Weights of a small transformer language model: RMSNorm before each block.
Each number is 128 + 32 x the weight over its row's rms, rounded and kept within 0 to 255. Layers, rows and columns count from 0. The size above them is the row's rms in percent of the matrix's.

# layer 6 MLP down (transposed), 320x128, rms 0.191, rows 269-303, columns 64-127
size [ 95 101  99 101 102  98 100  98 101  93 101  95 101  94 100 105  95 103 104  98  97  98  97  92  95 101  97  97  93  98  94  95 104 102 101]
[[142 139 116 121 132 117 101  83 138 130 141 156 177 193 126 114 119 208 167 168 133 100  99 203 107  91  65  82  91 149  68 130 130  69 111 102 112 177 141  92 150 129  95 138  98 108 184 116 142 129 149  92 113  99  91 135 149  51  85 136 147 139 137 173]
 [121 255 110 139 135  85 157 158 125  47 115 130  74  98 159 142 132 168 215 146 131 118 138 115 106 158 127 171 114 140  74 152  98 122 159 134 119  92 108  79 157  97 159 161 150 126 121 120 101  93 143 160  92  93 176 105 102 126 135 136 149  97 166 116]
 [151 163 120  98  74  70 121 124 184 143 132 101 116 140 106 148 139  59  99 167 110  38  98 210 158 131  62 149 169  75 120 108 148 120  90 122 128 184 153 113 169 136  90  67 108 156 166 125 135 173 164 106 168 162 118 115 124 171 148 104 114 162 157  93]
 [113  74 129 115 155 165 144  85  71 144 165  99  78 136 152 117 106 100 136 109 130 148  93 136 141 110  99 153  76  89 105  90 142 171 101 106 118 124 151  82 141 111  88 171 177  78 140 198 129 105  97  80  98  57 127 138 102 141 110 123 149 169 141 116]
 [145  86 172 139 135 182  95 108  79 106 138  87 104 152  98  48 138  98  62 116 130 149  80 100 117 125  76 166 122 111 202 109 187 105 130 167 188 101 135 171 148 117 132 150  51 200 171 147  79 106 163  95  87 111 145 139 133 140 158 119 104 117 138 111]
 [135 162 113  96 146 147  92  97  68 146 110 205  80  95 132  65 129  84 201 129  87 101 167  93 133  90 112 117 106 103 149 159  82 118 109 123 114  72 169 197  68 123 115 154  95 174 193  80 130 132 156 184 132 123  98 140 136 109 102 147 126  90 119 126]
 [108  94 105 142 155 158 108 149  76 219  95 165 161 143 127  99 149 133  99 181 147  92  59  98 169 156 134 119 104 128 119 137 140 125 104  77 154 160 163 102 161 126 122 143 123 138 138 129 163 125 192  91 140 136  97  91 133 118 138 107 146 113 148 150]
 [ 90  84 141 131  72 183 156 101  63 121 112 145 157 145 121 140 140 126 138 146 154 122 110 142 135 136 114 123 137 147 111 138  99 141 143 111 178 115 100 125 106 149 127 110  68  69 124 118 171  85  92 112 128 136 137 142 118 172 143 136 166 156  99 142]
 [128 182  88 168 150 101 113 184 117  87 176 133 122 203  74 120  79 159 127 126 134 153 102 101 150 111  86 119 135 147  92 146  81 106 122 101 115  65 138 103 140 183 166 153 111 109 117 177 120 104 171 104  78  88  96 103 141 128  87  67 118 166 168  77]
 [148  68 165 171 162 179 181  49 122  97 150 131  95 100 132 140 140 135 137 125  81 163 159 136 124  85 152  85 158 119 144 116 147 125 104 104 113 172  83 134  77 197 103 118 148 164 121 124  94 113 130 148 143  51  89  72 100 128  96 122 124 136 100 208]
 [139  94 116  57  91 132 140 181 148 196 101 133 119 101  94  64 150 143  59 143 124 131  94 142 104  94 101  92 135  65 123  66 155 123  98 139 173 164  95 184 133 127 145  85 192 143 170 106  85 122  70 112 186 126  92 156 107 116 119  81 142 157 124 121]
 [151 161 211 183 183 106  68 134 116 120  35 110 113 109  68  97 167 132 145 145 136 146 122 182 120  91 132 164 145 164 141 133 111 153 129 160 127 133 128 157  99 151 125  92 159 139 135 119 137 169  90 120 126 122 152 129 115 120 137 131 108 162 151 132]
 [178 195 131 149 122 154 118 143 148 172 114 160 124  97 136 102  81 179 193 116 146 164 109 105 141 167 125 144 117 158  50  82  80 114 117  73  68 122 152 137 143 112 182  72  85 105 155 141 143 147  77 122 123 104 127 137 147  89 156 163 121 111 147 139]
 [111 138 158 135 144 162 168 203 105  52 124 207 133 105 111 102 202 137 103  69 109 130 149 110  92 130 154 140 116 138 188 164 112 149 118 157 113 144 115 124 155 146  98 136 175 166 156  62 111 131 131 140 126 149 120 104 164 203 106 146 127 171 164  63]
 [120 102 106  44 127 128 152 120 140 126 116 107  99  58 124 182 138 155  70 138 155 109  51 146  76 131  94 114 137 178  92 122 167  94 108 104 132  86 139  93 158 122 155 108 127 159  93 133  84  50 126 155 116  91 125 154 116  91 138  68  73 122 185 145]
 [106 178 107 175 132 105 107  93 171 165 125 160 138 198 132 112 126 138 114 148  78  99 134 116  86  99  84 164 130 139 152  74 172 219 147 157 107 140 148 191  52 128 159 125 127 123 138 172 121 155 115 111 130  95 131 125 130 138 141 150  49 136 150 149]
 [102 139  69 135 130  78  76 126 103 100 101 120 107 130 103 125 146 129 170 153 149 120  79 154 104 131  93  76  97 125 118 102  62 140  89 132 201 111 112  88 126 111 107  84 130  73 120 138 165 143 100  34 122 116 123  94 212 122 151 171  96 161 109 101]
 [148 131 102 132 142 140 122 153 102 173 107 202 169 164 141 154 110 137 213 130  56 174 115 115 136 224 106 141 131 100 133 132 134 144  61 128  86 188 104 109  88 141 119 108 133 162 147 113 162  75 113 169 146 177 141 166 144  60 131 130 141 108 137  69]
 [166 157 150 113 108 115 149  48  86 153 171 107 117 105 112 147 105 183 115 132 112 141 166 122  98 126 117  83 137 111 152  94 139  76 106 155  97 141 163 133 137  95 125  88 104 125 103 122 176 111 108 161 108 173 126 124 173  74 155 119  77 133  83 168]
 [143 163 112 150  81 194 144 134 108 137  57 112  96 143 200  89 110 107 131 130 167 135 146 141 228  98 165  87 104  95 102 160 113 133 121 154  73 172 137 138 150 107 118 141 129 138 137 140 112 147 144 103 149  95 137 156 216  95 109 149  99 173 139 161]
 [129 236  70 150 114 138 162 135  93  78 188  80  82 112  97 144 119 138 165  96 126 121 161 165  91 124  88 128 105 109 171 151 132 149  99 136  79 153 147 114 109 189 126 143 138  95  58 134 116 135 142 108 161 119 109 103  77 130 175 162 119  78 131  85]
 [130 104 135 122 106 160 153 120 142  93 159 113 175 126 163  62  85 130 113 132 104  69 153 199 141  38 122 129 148 143 161 161 120  89  94 100 108  62 154  30  93  90  90 132  96 132 185 137 159 133 143 119 126 138 150 128  83 122 152 163  55 168 140  96]
 [106 156 135  41 185 146  80 138 119 149 108 104  66 123 107 120 118 175 152 148 179 114 171 139  99 139  79 162  63 131 139 171 102 139  75 171  69 122 160  98 109 124  97 115 160  76  69 114 145 113 172 114 156 160 156 111 109 141 140 108 105 122 120  89]
 [127 134 122  73 144 118 114 111 109  85 141 133 178 125 164 116 144 112  51 120 109 153 125 127 150 225 115 118 133 105 102 149 153 167 123 130  84 183 147 134 148 108 122 132 157 126 147 102  85 105 113 134  83 174  98 129 127  56 115 130 131 106 167 172]
 [116 141 117 119  84  87  81 125 116  81 170 141  78 170  92  95  95 116 130 139 157 166 133  91  71 126 117 105 152 165 110 185 103 156 131 143 144 100 113 128 131 149 102 145 184 182 195  88 116 227 120 162 105 139 161 167 159 112 154 105 159 125  95 158]
 [213 109 105 114 107 115 159 157  98 148 155 128 113 170 166 159 136 118 172  97 106 141 188 178 110 152 158 107 144 118  79 144 130  92 107 160 125 133 202 191 129 134 167 113 155 142 126 148 150  80 121 137 122 115 139 169 102 155 154 125  60 178 107 142]
 [122 112 140 129  56 161 123 179 148 136 102 167 177 113 117 149 157 121 215 140 155 126 127 168 183  61 158 138 122 151 131 145 137 116 142 115 135  92 119 150  77 106 160 121 172 137  96 113 179 101 168 104 155 121 182 123 123 150  81  94 128 131 101 152]
 [ 86 109 134 108  75 143 161 137  46  80  79  67 133 107 110 141 136 115 103  75 103 118 104 161 146 192 123 131 119 152 126 132 143 114 143 124 124 111 106  61 154 129  85 138  67  88 124 160 159  80  80 144  82 121  71 145 115 150 147 100  84  72 116 126]
 [129 161 180 149 112 200 176 100 105 179 144 103 145  87  68  94  73 129 196 127 117  97 133 127  79 113 107 109  83  71 186 116  65 131 107 139 164  65  87 154 139 140 147 151 156 116 143 208 166 174 139 124  85 108 116 176 148 137 140  96  94  98  59 160]
 [138 111 183  87 151 107  89 115 144  72 131  60 119 109 157 173 154 146 134 153 124 109  59 134 135 126 162 130 107  79 177 136  91 146 115 127 143 165  44  95  88 138  92 156 145 156 121 185  79 140 129 115 123 141 119 140 110 147 131 206  64 103 152  93]
 [107 131 132 133 133 104  85  91 134  57 159 156 143  88  84 170 121 201  78 124 133  70 156 174 127 176 173  97 147 125 113 106 107 150 120 169  93 153 110 108  76 142  86 153 153 122 118  49 134 158 116 141 118 157  94 123 107 170 152 169 125  95 100 133]
 [163  91 121 116 101  98 124 158  88 201  99  77 175 110 121 179 134  89 125 121  72 112 121 133 116 136  80 114  69 148  92 121 149  98 142  91 156 149  97 124 126 134 142 148 145 117 165  96 115 127 154  72 102 197 145  88 178 117 105 139 183 124  78  68]
 [ 85 160  91 203 154 127 139 113 118 109 158 138 132 134  68 127 196 112 167  96 174 165  91 109  69 157 103 145 135 109 116 163 117 103 161 139 176 159 153 151 101 154  74 188 124 123 184  67 194  93 134 141 108 101 103 148 131 174 133 110 134 121 168  95]
 [132 176 132 122 105 171 113 141 124 146  67 126 135 130  96 156 138  44  76 112 145  84 104 109 190  52  95 182 113 158 145 104 106 124  68 118 142  90  76  93 129 107 164 157 107  86 156 111 160  95 136 152 114 122 120 129 128  88 169 102 113 154  99 157]
 [122 124 131 173 140 116 169 128 179 104 125 166 121  86 158 156 134 155 175 119  59 121 113  64 128  90  73 155 115  88 133 122 123 164 104  76  94  75 148 102 124  99  95 111 160 124 139 191 127 102 141 152 135  81 115 132  68  77 110 149 121 203  78 145]]
# layer 6 MLP gate, 320x128, rms 0.193, rows 270-304, columns 64-127
size [102 105  99  97 101  96  97  98  87  96  95 104  95  93 102  92 100  99  96 100  97  94 100 105 101  98  95  98  94 101  98  99  93 104 109]
[[109 119 150 142 157 138  72 144  93 142 136 108  90  96 145 119 154 120 104 119 129 160  97 115  83  40 115 113 134 153 138  83 119 120  81 121 106 155 119 117 120 124 155 103 153 157 159 126 103 120 151 158 137 141 121 135 177 114 116 117  56 140 211 150]
 [ 93 119  91  88 131  84 118 148 194 137 112 133 131 152  85 132 126 139 105 119 186 168 131  32 162  87 153 107 167 167 143 119 111 111 103 106 113 125 142 135 147 124 140 119 103 181 171 102 135 153  75 151  74 119  97 175 165 138 137  80  82 161 137 105]
 [103 137 165 167 128 104 179 117 110 134 100  84 149 163  90 198 125  71 100  94 171 151  88 103 132 125 119  83 161 138 111 104 179 111  57  86 133 130 175 105 114 139  92 105 140 118 127 154  99 147 117 120 159 187 151 147 111 147  97 100  90 176 139  87]
 [146 128 143  94 144 136 128 113 118 148 137 144 147 120  61 111 144 149  94 102 113 121  90  72 154 138 119 157 166 127 156 128  61 155 144 147 136 179 130 141 160  90 115 105 162  86 148 117  72 127 119 155 183 153 122 170  61  44 186  75 112  88 115 140]
 [ 92 140 139 208 105 163  94 118 198 159 172 127 108 141 128 183 137  99 119 168 114 143  90 150 108  82 139 131 107  96 179 139 180 110 118 148 152 137 126 119 114 179 143  94 139  92 182 126  65 112 174 147 142  96 132 119 127  82 170 121 130 126 113 205]
 [ 78 164 137 184 136 125 144 197  92 171  89 143  91 184 125 154 161  95 105  88 126 138  47 111 123 137 113 134  93 126 116  97 105 147 120 102 160 140 144 115 153 120  53 173  81 144  97 127 111 139 153  92  97 139  71 145 104 124 123 103 106 122 149  98]
 [104 113 154 160 130 122 102  66 112 178 147 109 133 131 105 106 217  94  73  82 122 115 140  80 164  99 102 123  70 131 172  94  94 106  79  82 123 134 102 128 141 121 145 164 129  98 111  99 185 114  60 121 159 109  92 113 125 156 108 126 122  40 144 108]
 [147 138 121  74 124 122 156  73 143 112 143  88 147 151 140 117 113 108 108 107 132 145 103 194  88 105 142  96 130 171 103 142  72  94 133 182 145  95 111 130 146 141  95 138  57 129 134 102  60  74  95  90 125 191 152 112 132 101 156  51 126 130 132 134]
 [ 95 121 118 129 128 100 140  91 110 129 112 138  72 202 147 135 152 149  91 144 116 149 190 214 117 119 150 143  93 116 138 105 143 135 131 157 120  45 177 141 150 201 141 117 116 113 152 157 151 189 129 121 126 139 124  82 146 109 139  47 125 181  98 156]
 [135  80  93  73 156 127 147 107 136 137 100 160 101  77  98 120 111 129  60 113 155 121 134 139 112 126 109 125 169 126 144  76  99 100  81 129 111 180 121  63 103 195 126 102  92 134 130  90  90 159 135  54 230 113 144 176 126 126 100 137 105 130 139 150]
 [157 132 160 107 180 141 121  90 109 128 105 115 118 152 163 123 158 135 148 173 184 130 136  90 196 148 141 134 146 149  92 105 108 159 121  94 171  93 124 165 135 160 132  92 129 100 142 135 129 162  86  60 145 207 136 101 126 144 114  97 161 157 119 104]
 [145 138 159 140 148  12 183 149  92 156 170  78 162 181 165 128 122  78 117 101  98 171 110 124  76 101  86 133 148 174 155 163 100 184  91 159 107 127 135 144 152 137 159 118 146 125 133 151 158 147 131 148 155 175 154 124 105  58 149 128  91  96 154  57]
 [ 93 158 104 125 178  86 136 133 120  57 188 198 143 136 118  95  81 162 115 137 133  96 150  85  81 102 108 151  99 143 159 118 137 158 112 127  91 104 110  76 104 124 118 152  78 192 134 146 108 125  91 132 187 110 144 120 116 140 116 143 115 106 156 125]
 [104 134 130 105 168 141 164 182 102  92 175 134 135 182  68 133 193 149 149 137 137 172 113 148 157 161 137 148 199 180  98 147 133 101 104  96 109 191 141 114 111 170 165 129 109 132 123 136 139 138  97 105 148 150 131  75 129 146 152  89 101 138 150 138]
 [139 149  85 117 171  90 188 134  97 124 136  92 142 176  60  73  91 159  77 132 167 104  49 122 119  96 116 111 113 143  87  90  62 170 109  81 164  57 116  89 155 182 165  71 104 160 113 115 140 142 116  94 140 195 119  88 109 151 137  41 141 118 193 149]
 [144 120  91 115 175 177 120 135 143 143 109 138 118 120  80 179 141 154 167  95 189 165  82 131 109 121 149 161 160 152 148  98 167 113 133 114 140 202 136 177 131  98 110 147  51 107 116 117  85 152 171 124 123 136 173 179 120 171 139 119 143  83 183 108]
 [ 88 154 189 119 175  98  98 122 168  54 146 102 119 136 113 117 147 155 135 108 126 104 140 117 126 159 123 116 149 183 102 109 106 117  86  82 111 129  93 101 119  82  80 129  71  94 148 140 151 185 139  74 150 116 112 102 196 154 109 119 165 165  94 197]
 [ 92 145 155 177 150 148 145 149 168 117 186 124 114 161 134  97 117 149 139 112 120  88  80 186 104 145 107 127 183 118 129 126 132 177 113 121  97 148 121  61 115 176 217 122  73 112  80 139 129  93 134 126 166 105  73  98 160 115 137 159  83 167 173 152]
 [ 84 164 143  68 173 107 114 137 123 145 117 133 146 209  98  74 122 132 111 162 133 123 125 118 140 149 136 121 133 121 112 107 162 103 134  49  87  96 129 107 130 104 207 140  54 122 166 136 110 135  93 139  81 144 123 120 201 120  82  85  92 136 145 106]
 [142 119 151 109 174 160  86 112 104 151  98 139  58 125 200  76 102 122 152  88 161  99 112  91 113 127 144  50 130 126 126  77 137 107  95  96  70  99 176  91 199 111  89 155 111  86 177 181 157 127  79 166 181 107 112 136 155  89 107 164 165 152  98 142]
 [119 123  82 161 133 170 102 191 147  84 138 125  74 204 122 123 102 128  91 204 129 109 125 139 137  80 143 115 124  86 158 104 102 153 120 161 130 139 152  96 137 143 139 129 117 214 133  99 114 198 120 115 118 164 111  99  70 142 115  52 111 159 178 135]
 [136 129  54 118 170 141  68 113 117 103 146 103  80 136 125 126 192 139 128 135 149 161 150 112 164 113 183 125  82 105 119 147 115 121 100  85  92 130 132  80 155  73 122  69 200 126 108 157 125  99 134 153 239 111 164 122 148 167 139 122 120  55 125  89]
 [101 127 143  62 139 122 130 141 110  57 136 101 106 146 110 151 173 135 104 131  49 169  96 133 106  92 114  68 209 165 169  94 104 131  62  93 112 110 157 130 176 139 118  90 167 147 139 116 147 134 116 130 122 151 134 134 132  95 126 154  83  89 189 152]
 [116 112  80 117 131 142 113  96 170  97 110 140  88 133 130  83 154 163  61 165 170  80 153 126 120 106 103  78 153 130 144 111 123 187 156 159 122 149 113 155  94 117  99 127  99 128 123  27 193 164 170 105 174 140 123 184  75 116 122 125 171 138 159 136]
 [ 80 169 180 100 169 149 157 123 165  92 143  93  89 104 159 133 146  81 114 118  87  92 106  74 116  66 106  98 130 120 130  80 103 147 138 110 103 173  71 128 190  78 155 131 104 143 161 130 142 162 129 158 172 184 115 139 119 102  72 126 131 103 146 144]
 [150 107  99 100 148 149 113 119 137 146 158 107 162 158 111 129  75  86 127 104 115 126 117  82 101  69 104 102 148 126 145  88  75 119  62  92 103 112 139 146 218 156  98 130 149 139 110 142 143  92  92 130 147 142 102 134 109  84 130 126 115 113 149 101]
 [113 101 170  93 188  86  90 123  95  86 128 126 106 164 105  78 150 109 140 160 185 104 107 160 192 154  81 122 158 111 182  81 166 133  90 164  67 147  76 132 131  71 125 158 136 190 141  82 128 176 161 135 120 133 203 168 149 114 133 109 114 130 114 111]
 [105 134 169 160 123 149 138 214 120 154 123 124 155 153 175 158 145 111 133 173  75 101  73 139  57 166 117 105 138 108 189  85 180  98  96 110 149  51 170 144 139 193 156 107 129 111 130 127 182 129 101 100 115 169  70 104 100  76 113 144 119  85 129 172]
 [118 144  97 107 104 122 200 127 134 180 117 159 130 156 110 122 165 106  99  88 153 107  78 152 110  99  87 112 184 167 120 124 115 153 121 103 115 134 136 124 206 155  66  98 120 181 162  87  97 136 134 136 145 160 119 122 116 165 144 114  86 188 152 177]
 [150 140 110 122 119  85 124 145 165 139 113 129 147 143 113 160 144 184 172  97 110 106 106 118 147 145 139  84 160 131 186  98 109 138 105 162 122 142 124 108 145  95 160 146  77 189 144 103  93 139  66 117 135 180 123  99 176 144  69  95 154 125 142 190]
 [120 129 200 152 172 120 155 160 106  56 148 132 141 193 127 146 146 137  93  98 166 122  80 146 121 146 113 177 149 175 129 113 166  77 137 156  89 116  97 158 101 173 123 150 130 132 158  82 130  65  91 125 141 186 125 135 141  96  88 126 116 147 125 146]
 [115 174 101 123 220 133 179 134 153 123 155  89 115 149  99 117 156 130 116 104 163 173 134 108  74  99  96 131  86 157 128  90  94 176 125  84 135 125  99 115 150 132 109 150 132 119 129 165 174 137 130 187 126 123  56 103 124 191 165 120 150 114 178 194]
 [139 100  53  85 163 119 206 158 137 135 144 152 135  87 144 116 111 144 144 140 140 107 124 109  74 100 135 142 161 130 169  52 181 175 116 149 125  83 148 160 175 140 119 105 118 195  75 170 137  97  90 103 133 119 123 132 136 138  61 132 135 118  86 107]
 [134 139 142 169 128 129 171 117 138   0 182 164  72 140 100 122 160 138 131 119 119 123 127 132 157 120 144 136 108 123 167 112  93 146 131 147 149 149 132 144 131 103 174 136 101 165 172  97 113 109 133 124 158 163 166 147  87 161  73 177 113 108 155 117]
 [ 83 119 187 135  94 102 143 137 112 125 145  90  93 162  99  91 189 111  72 158  97 108 107 137  92  69  81 167 148 123  95 127  71 190 139 108 116 160 142 159 163 113 185 168 106 100 122 123 164 118 128 154 180 147 190 154 101 105 136 147 178 105 143 170]]
# layer 6 MLP up, 320x128, rms 0.192, rows 270-304, columns 64-127
size [102  98  99  99  96 100  95 100  94 100  96 104  91  97 102  95 104 105  98  94  95  93  98  98 104 102  93  95 100  95  95 101 102 101 105]
[[153 167 133  87 136 144 143  70 179  80 173 133 169 150  99 109  94 135 154 112 140 156  75 109 117 101 165 103 121 151 111 138  94 140 162 116 147 112 103 130 159 133 141 137 193  91  87 120 112 110 117 111 125  69 104 150 133 160  94 163 129 117 107  65]
 [ 82 141 107 128 116  97 141 149 137 126 134 158 116 110 149 143 137 107  83  94  96 122 104 105 136 141  76 183 135 195 167 179 129  80 120 112 126 128  88 112 150 107 140 159 147 159 164 148  85 143  59  67 100 125 176 155  89  88 106 145 106 110 198  81]
 [138 151  93 177  99 121 178 119 135 144 107 133 148 139 168 158 146  94 134 104 189 128 126 183 106 145 122 112 121 135 135 112 105  95  98 125 104 127 128 122 155 201 159 165 100 114 138 142  89 165 140  93  90 175  83 130 141  95 127 138 108 186  97  48]
 [120 182 129  94 115  99 140 142 119 133 101 115 158 110 155 148 135 188  99 172 146  57 170 114 163 110 162 156 128 149  65  98  52 132 132 133  83 155  89  47  57 185 157  92 120  80  93 116 122 132 130 132 206 121 142 170 139 175 102 171 170  79 118 107]
 [ 95 122 146 167 138  53 139  90 109  76  99 144  82 121 105 157 179 126 161  81 116 107 123 143  83 159 115  89  69 135 128 113 135 160 122 168 137 137 183 136 128 152  90 115 145  86 159 114 169 181 112  89 158 125  34 114  84 147 144  94  82 117 125 119]
 [141 138 156 194 110 111 144 165 115  57 131 158  92 117 139 114 168 204 141 142 139 195 100 145  70 144  97 102 105 163  93 103 106 144 121  74 180 116 177 193 120 145 131 109 104 131  99 200 166 103 153 174  57 133 125  76 143  99 130 107 138 144 123  91]
 [117  94 168 140  97 141  97  98  87  70 133 179 179 103 132 111 166 136 122 113 171 149 155 156 118 151 137 178 106 157 103 129  97 122 118 139 139 171  33  72 173 106 124 133 192  94 140 206 138 196  67 157 152 144  77 113 110 151 129 104 196 119 124  85]
 [124 123 116 169  77 158 129 125  72 120 128 141 148 120  92  99 123 174 146 133 149 163 117  70 186 150 126 127  67 105 158  97 118 138 159 103  88 161 158 171 147 164 152 100 107 103 104 151 165 154 165 139 155 125 102 109  64 205  48 128  80 106 129  92]
 [119  93 107  60 137 137  97 119 151 151 140 118 162 150 103 147  78 170  97  70 132  85 130 130 148 112 154 146 133 100 132 125 161 166 160 167  75 116 163 158 160 164  93 140  70 129 173 110 130  92  84 164 166 192 151 111  43 147 103 147 112 125 122 158]
 [139 122 148 147 141 172 141 169 106 120 121 159  72 114 110 155 129 170 163 152 102 138 123 173 115 125 123 138 105 138 176 141 178 213 126 148 126 164 101 108 148 131 127  61 225 115 167 126 107  60 110 116 149 125 103 165  99 123 135 157 123 125 149 144]
 [145 130 128 129 136 141  88 115  70 134  92  90 166  88 144 121 141 160 118 108 125  66 136 183 152 120 177  93 124 166 134 131 133 132 104  82  76 144 170  68 120 104 158 128 151 104 155 155 119 118 142 108 183 146 103 117  84 102 120 115 168 160 154 146]
 [158 169 110 100  65 161 113  79 147 135 132 173  90 181 102 184 151 118 145 183  91  49 127 168 151 116 135 204 185 152 126 156  92 120 140  93  70 181 130 108 133 109 156 109 104  88 146 122  63 122 143 143 126 129 111 168 155 128  96 114  94 135 121 150]
 [ 92  96 117 104  95 106 115  95 115 106 119 148 136  94 120 133  97  78 130 160 134 151 106 115 132  97  52  99 149 110 164 162  77 117 124 186 110 125 155  78 160  75 112 118  46  70 190 184 114 122 109 100 103 107 116 170 153 108 224 138 103 120  74 155]
 [ 93 121 107 164 139 123  73 146 162 140  67 143 104 185 181 114 148 146  97 106 109 180 111  86 166 106  93 111 112  96 136 190 123 124 143 153 121  84 119 158 121 140 178 141 141 120 108 163 153 146  79 116 155 194 172 101 150  96  97 118 168 160 107 130]
 [143  89 156 166 163 165 113 157 160  85  80 118  94 124 124  57 148 113 156 129 147 140  99  92  71 121 106 156 147 180 181 119 117 202 139 107 109 108 123 111 145 156 111 106 100 111 167 113 137 139 137 160 175 176 149 172 133 155 199 154 141 134 134 145]
 [137 149  73  77 128 200 115 135 116 121  87 154  80  95 112 164 162 139 155 137  80 113  77  79 121 143 154  76 111 133 146 110  92 141 103 113 126 112 148 121 141  86 113 152 127 132 121 118 156 207 173 159 146 141 169 171 144 105  84 132  85 135 131 127]
 [110 120 146  98 163 117 148  96 173 166 120  79 118 159 162 150 133 173 129  90 116  93 152 132  91 124 137 139  76 152 126 150 139 129 161 121 111  83  76 142 154 114  81 125 143  90 133 152 183 181 105  53 182 123 146 113 177 100  82 140 118 214  67 132]
 [ 65 188 149  97 156  38 101  73 112 165 137 164 168 169 101 144  89 165 133 160 160  76 139 115 176 111  94 144 165 126  88 113  78 104  94 183 110 128 143 172 193 134 134 114 150  62 177 119  98 109  94 120 130 122  66 132 111 143 132 103 132 138 143 134]
 [225 128  59 130 156 122 115 182 159 119 122 111 131  82 104  57 114 114  99 159 133 180 108 148 141 123 126 153 149 167 101 146 109 103 115 127 102 172 178 121 102 103 151 130 127 197  74 182 134 159 149 124 111 157 132 100 104  94 178  81 207 135 133 115]
 [126 171  97 100 168 119 105 139 107 145 149 123 145 150  72 135  84 162 129 184 153  91  97 168 134 132 139 118 125 152  91 127  45 135 118 153 120 195 134 109  57 115 159 124 109  82  89 128  97 160 146 170 115 134 138 117 130 198 149  70 132 106 178 117]
 [ 80  94 103 142 133 124 123 144 157 153  70 114 162 122 157 104  86 125  78 128 125 159 137 147 150 111 105 125  64 138  95  94 131  85 114 148 108 152 118  90  44 188 127 134 123 157 185  87 138  93 129 101  74  96 109 120 125 137  93 113  70 132 142  78]
 [124 147 160  93 127 115 128 135 168 133 152 108 127 146 113 171 151  83 124  67 170 112 133 106  69  93  98  76 111 149  89  88 167  95 133 147 119 144 145 104 189 138 138 142 144 187 128 125 127 180 111 218 114 118 140 122 190  76 124  32 128  96  87 116]
 [119 133  83 141 108 145 119 174 158 171 130 215  80 107 114  71 146 118 109 100 119 120 123  68 126 140 129 174  85 116 122 200  69 143 146 131 130 171 167 138 140 113 151 115 124 113 156 103 137 135 174 164 121 102 137 150 167 134  59 117  70 136 172  93]
 [164 118 161 165 154 158 127 145 116 218  64  81 191 112 100 130 141 120 146  42 146 157 103 132 155 106 111 135 124 189 150  49 166 147  99  89 157 119 100  52 123 138 173 121  89 127 106 112 115 181 135 180 135 122 181 131 216 129 132 149 151  68 161  92]
 [153 144  90  85  84 166 129 112 138 144 139 115  90 118 110 152 100  97 155  88 103 160 120 103 121 120 151 114  66  93 114 116 119 135 142 158 125 153  82 183 134 126 145 170 138 134 164 154 188 150 159 163  84  99 126 101 171 150 139 132 122  61 148  90]
 [159 144 125 121 116 182 106  94 123 162 130 122 198 124 153 148 160 108 123  77 136  94 133 125 195 122  86 128  69  45  95 111 111 108 133 166 159 117 111 115 109 148  87  98 170 134 110 128 156  93 150 143 126 104  79  75  69  75 171 118 143 139 146 100]
 [ 84 130 109 141 147 113 135  43 107 134 103 109 127  90  31 130 149 108 120 163 115  56 103 133 115 144 127 127  65 160  89 137 105 147  86  85  89  77 161 182 130 132 134 168 166 201  95  61 124 143 129  99 159 128 148 166 141 126 104 173 137 105 190 145]
 [129 117 101  59 131 140  97 104 149 143 159 183 108 115 115 133 119 141 103 109 146 135 105 140 151 107 158 169 144 116 130 142 156 204 133 121 105 189 143 109 125 152  43 175 167 128  93  91 120 117  84 115 141 192 151 165 141 108 131 130 141 148 169 149]
 [ 87  84 119 105 164 169 136 108  94 106 162 174 116 168 132 143 130 134 137  85 107 151 118 181 111 153 106 126 155  81 129 135 171 111 100 121  98 113 129 205 128 115 135 118 110 199 108 120 105  87 115 130 119 159 109 122 136 162 186 178 141 116 115 210]
 [168  36  66 145 154 139 175 150 153 130 125 146 133 129 163  86 130 159  71 110 111 126  96 104 159 137 134 169 128 155 131 101  88  82 162 122 103 120 133 187 148  78 151  98 113 176 152 120 101 157 199 114 102 120 109 141 137 134 101 107  85 122 100 133]
 [143  95 199 135 159 168 114 102 154 119  73  99 153 144 147 116 129 154 115  85 104 112 156 172  74 156 102 180 118 140  75 124 165  73 160 130 131  87 113 168 131 125  67 123 160  41 163  93 186 155 129  71 146 129 149 128 113 112 143 133 123 181 140 148]
 [ 86 118 108 178 116 105  95  91 131 119  64 108 146  92  71 135 202 138  90  69  97 134 113  91 117  77  98  90 150 117 104 122 165 105 126  79 126 132  68  73 165 123 113 145  97 158  99 118 114  87 102 152 147  90 132  82 141 154 144 188 166 179 147 120]
 [ 89  71  82 125 111 144 101 175  84 162 106 150 100 141 136 143 125 190 169 147 137  96  86 108 136 143 140 188 147 126 136 200 141 142 122 105  73 140 156  92  97  85 121 135 119 152 100  83 120 163  86 107 157 111 141 139  91  87 182 134 114  97 131  96]
 [143 107 147 178 138 129  93 127  72 111 147 121 141 109 108 130 105 163 135 112  86 159 154 125  89 107 191 146 132 180 107  95 194  85 104 152 138  73  94 130 200 160 139  69 158  94 126  94 202  91 120 145 131 141 122 143 154 195  83 129  86 142 129 166]
 [114 148  52 120  53  84 190 132 130 123 143  83 145 122 116 114 157 131 110 196 110 101 106  94  90 153 123 113 152 133 119 139 168 112 115 153 122 117 100  99  70 180 125 132 104  90  84 114  89 102  92 174 127 158 128 224 115 162 132  82 131 161 102 130]]